Each number is 500 + 50 x the weight over its row's rms, rounded and kept within 0 to 999. Layers, rows and columns count from 0. Numbers have three digits each. The size before them is the row's rms in percent of the matrix's.

# layer 6 MLP up, 1536x384, rms 0.0536, rows 1256-1263, columns 192-383
123:508618550479462541525521527537529453551498571466439508433454478473498412420560541463577522582513476539503472525422436518482475458427525492445499555461450481489375557477430600581433563481478535427508473525486548497547494449474498560474514500541484457574466498529493461525546471523441648438479462483458551511497612478477443567543583583478579516546487472541519593557474617567510549430492546453472575458508504499484478409469492476568520525582479491457495564480424486478473505491492521536483474511481494527487448544571509560533559455525566512531458511483462450430551516573452462619
099:447542483438509498354525539573528522548538546454556472444460454457424527501493510479463512521536390538410430523554400504579435593599378457445513476531462503445478426522580489541396453560506493507568483532451602412601540452535364499508504506505501427512543509516517466446481612408571459489463602529471552475522385499605461484498491430483501504536550497539536656460598501570529463573491415540559381527502480505477488519544594519518521539421574613587606510549549492439531434529473446477442571477495542449502494530504477531589484480476523554503492551414522511464597538491519508498
110:590529485539522485454488550528528491481461615445478471485468491467591597536521440530504535480559517501460460479472505421481469451528536505524590567445537496521564509529483500560524479514511502489488558458524493504419448527442600457505531407531463483444489523557594519478558500568521488567394527638500486474445456492420482516488619397464490498514530500407540491400438396499448529538477486435479470571580449455534495429512544441540482465506506460471510438491543502537576490541546536518495483387485494480545490481498495492489550467496349540518515460494423512507486549490480545478
097:540533486523463492493497544520538508400433515552550490487544538452520527483531426455505540438476535477519497508548460534539424445433544546487517464443454548519509474498557475436518563459509543479573398571443473533673540456499558558530517471542436572533498465576502473520430400421594496491475543571441532571507537418491472481529500510480480486382497505515461526505406504451453512448467485412508429503491475447543439496447553560408459454475460427449497457457500520512508512528485528482543572460479438520425469501465479538548503459589497469537589520561455474529580426589467542451
092:477475467550551496525621490480624406467465533491464449479520443536453486471370476394477431578530452462587494564569500502578432514512507558584552522532531554449555436517519434478524501443501525569495435564480416504499552479495493495491530502539548521532506571480412520501481534475454517527560595545576452439496526535461563442489503435439516411503539472547488397487575505522527435532545452520560544498479531508494532430448520586409619502416499590458437552500426382568495583510441498501409459476518542509467531499505553478562455557428534391490519451585444591467450422554519491530
100:486437525607473429479572568439534460551502523484431557504593495517362450473508541487505542473538469498480583567466454529482496495467579411490438565494531467482528485520527515504570475503429543464454489419559512497441551504523520530496495497538635537441458454497519553512421510424469497534596520570428425509516486498542504606518455460487541428592614467458510467554554470464454499580502505419534449426444461475478495460455484453479408619489515505451482560509463591567452489600534506537550580473482470469540583535478503487549557537456536520484512470483487515498583472521502481480
100:536468529487448433396634463459483486437529455457520556482526529455547504503531545547497510449495614461509509547582433443493597513474471456544525523519520518485504474512499472520569532498501440535493543540521552540565536462544523495545508494516447540484461537441470536414617488634525542490547492504471544499471529594527612440463472436472478469534549499536559517501446558516542490534570511519454570498542513549500532516468554479540495447575560514587553489422417396547447525401523517563534549491501594523521443513504578562515548425499331480471478545469523593540491476426391527451
100:430638362525417457465603548472509555546555417525532528449460529508520479448470500483472520558453464452471459422416547521521567518491539502530554466510485477484501514534514411468450494528570495499477487507590474527523515569508495376474523492551482520468495507520541565451362499591482465475564592492518564500437462553500524564497490561567524525437500463487461505479466461528546499511475527365519535527513541540466509468508474459462428412574446575402552461547555585474566549462493525492506527483487469487510319499502533511530428453479531560590543366512415587461582583501478484561
# layer 6 MLP down (transposed), 1536x384, rms 0.0368, rows 1256-1262, columns 192-383
130:432526488544529635522563555471530445499537509549572466487451555497577445483555485457497504537476488474481475434485494440497459525499460537524519512459413534522463528526496493500569523546497428513451519525499495506523548501573663500468531386500411529450642482445475578486438503535556561468513551491515455433540471484525502480569561594466564497510496541498593519571467517514499469479520605475523559516427528406543499521535427552515511585466479602533487568512509460545437537468409592517477517435443414579462526528455518442468514545490472530499435542454520507537505484516507433439
097:557474465412481515565484487492598519487485545510481499465478498470560543494532513478469513480592510530491490531522467483425518624601525504488501494467497573565471503437460411547478569496385478497579575547429513609535475414440504432477418400463551550435536553455520475569480548484476519483504467517543489496493537522425572479546473518465508582494427531500496571564508506530534486435495411436507487487490475517503457427468527499531595450483477545492512603502414478486460497506503521341628517528586511538480482538630501488415520456519459468499527386525514466505520445512450520608
105:407474370473523468480467488483429413571523383464504497413553548480455526451529551450482539490514498378462489434480528538526501489445453443483550491529448552513459493411501472497445504508375522539455488464439490539543451483538473520548500499549563508533399468559473588542556519520603555475473528487522508581485412515387483503467500497548429473466523447511405495422394547465442504557358480510486499466498463530434565499434525515522459546522503502514495609529503497542503529535564467524475521474463487466562557494489461493453522517397585464576480472482470534551559523462628466447
098:515556399552543536453428476495478469586570423493521471496524456507530514561450422449473531506632540566458494545492538552521531448489421530582491459544526471544524556573534431526528557460526547478483487508574531449554499512570461455540519475514484442597503452519479494446559608482390453467439507452528457442559549496504558519518536514500499460493460430406534485520538516429571504414476410548411466532488521442483527477524538504605412450513534463482503551497437572486582514484485497549499525428504419524556445468444432505521523530465442428480433530394450462540458503475396457541
089:470486541459535549502413470525456505532390527467453536506546588540506520563542532524580618549496551543436453498536537537490509499450493484422600472461531520533491570479475452609447569504504531532466457436466505451428492481548418473497476602523495507439426500506513442468527549461375470499475511586493501515526505493426512475569461420484550434553543464468535499470409535464541451513512475439513456533507495551505484492538510455482457450451541592539525452496433485617547586551566471443589533504572490524560528442522463490431512463500449597521580580514526450419478492520559476478
101:454503477454585523598566530499446511568562545482523450426490507481525487455425609491505352496512524513432517439493476503501422546468470588523495501484526498472394475528466493462557497443441546441551571536549525562502563495568519484482507479493499404439422561544428460429570598548518388564477417544504467459614535468466537554544468553458458603489396474472463441473541476469516493406570531381359423509507469511564472534440526558571511453492553463482560481469592494533433454434403497494427571555466464532504416454502484518505446432497515565497555489471565461469473477491403546529
101:628536468494562521530481576583508529456448462483548532478473467562551456588513380642472471560464461473552505508458512489483429533529529474490542515503454589532520606510473429586507467515525569403475540435416500483501541470485461446516507493555507483502479504545416471496505524468468495444531558497556442494507413524473546440494503485475471433438464523512507465442543486440532567523421529514459538576525460541439582462505502522440490532541451568468434510531465553447524524606387530500476515497522402545449575487408395441496501472495524523554504584473426542611520506570543476515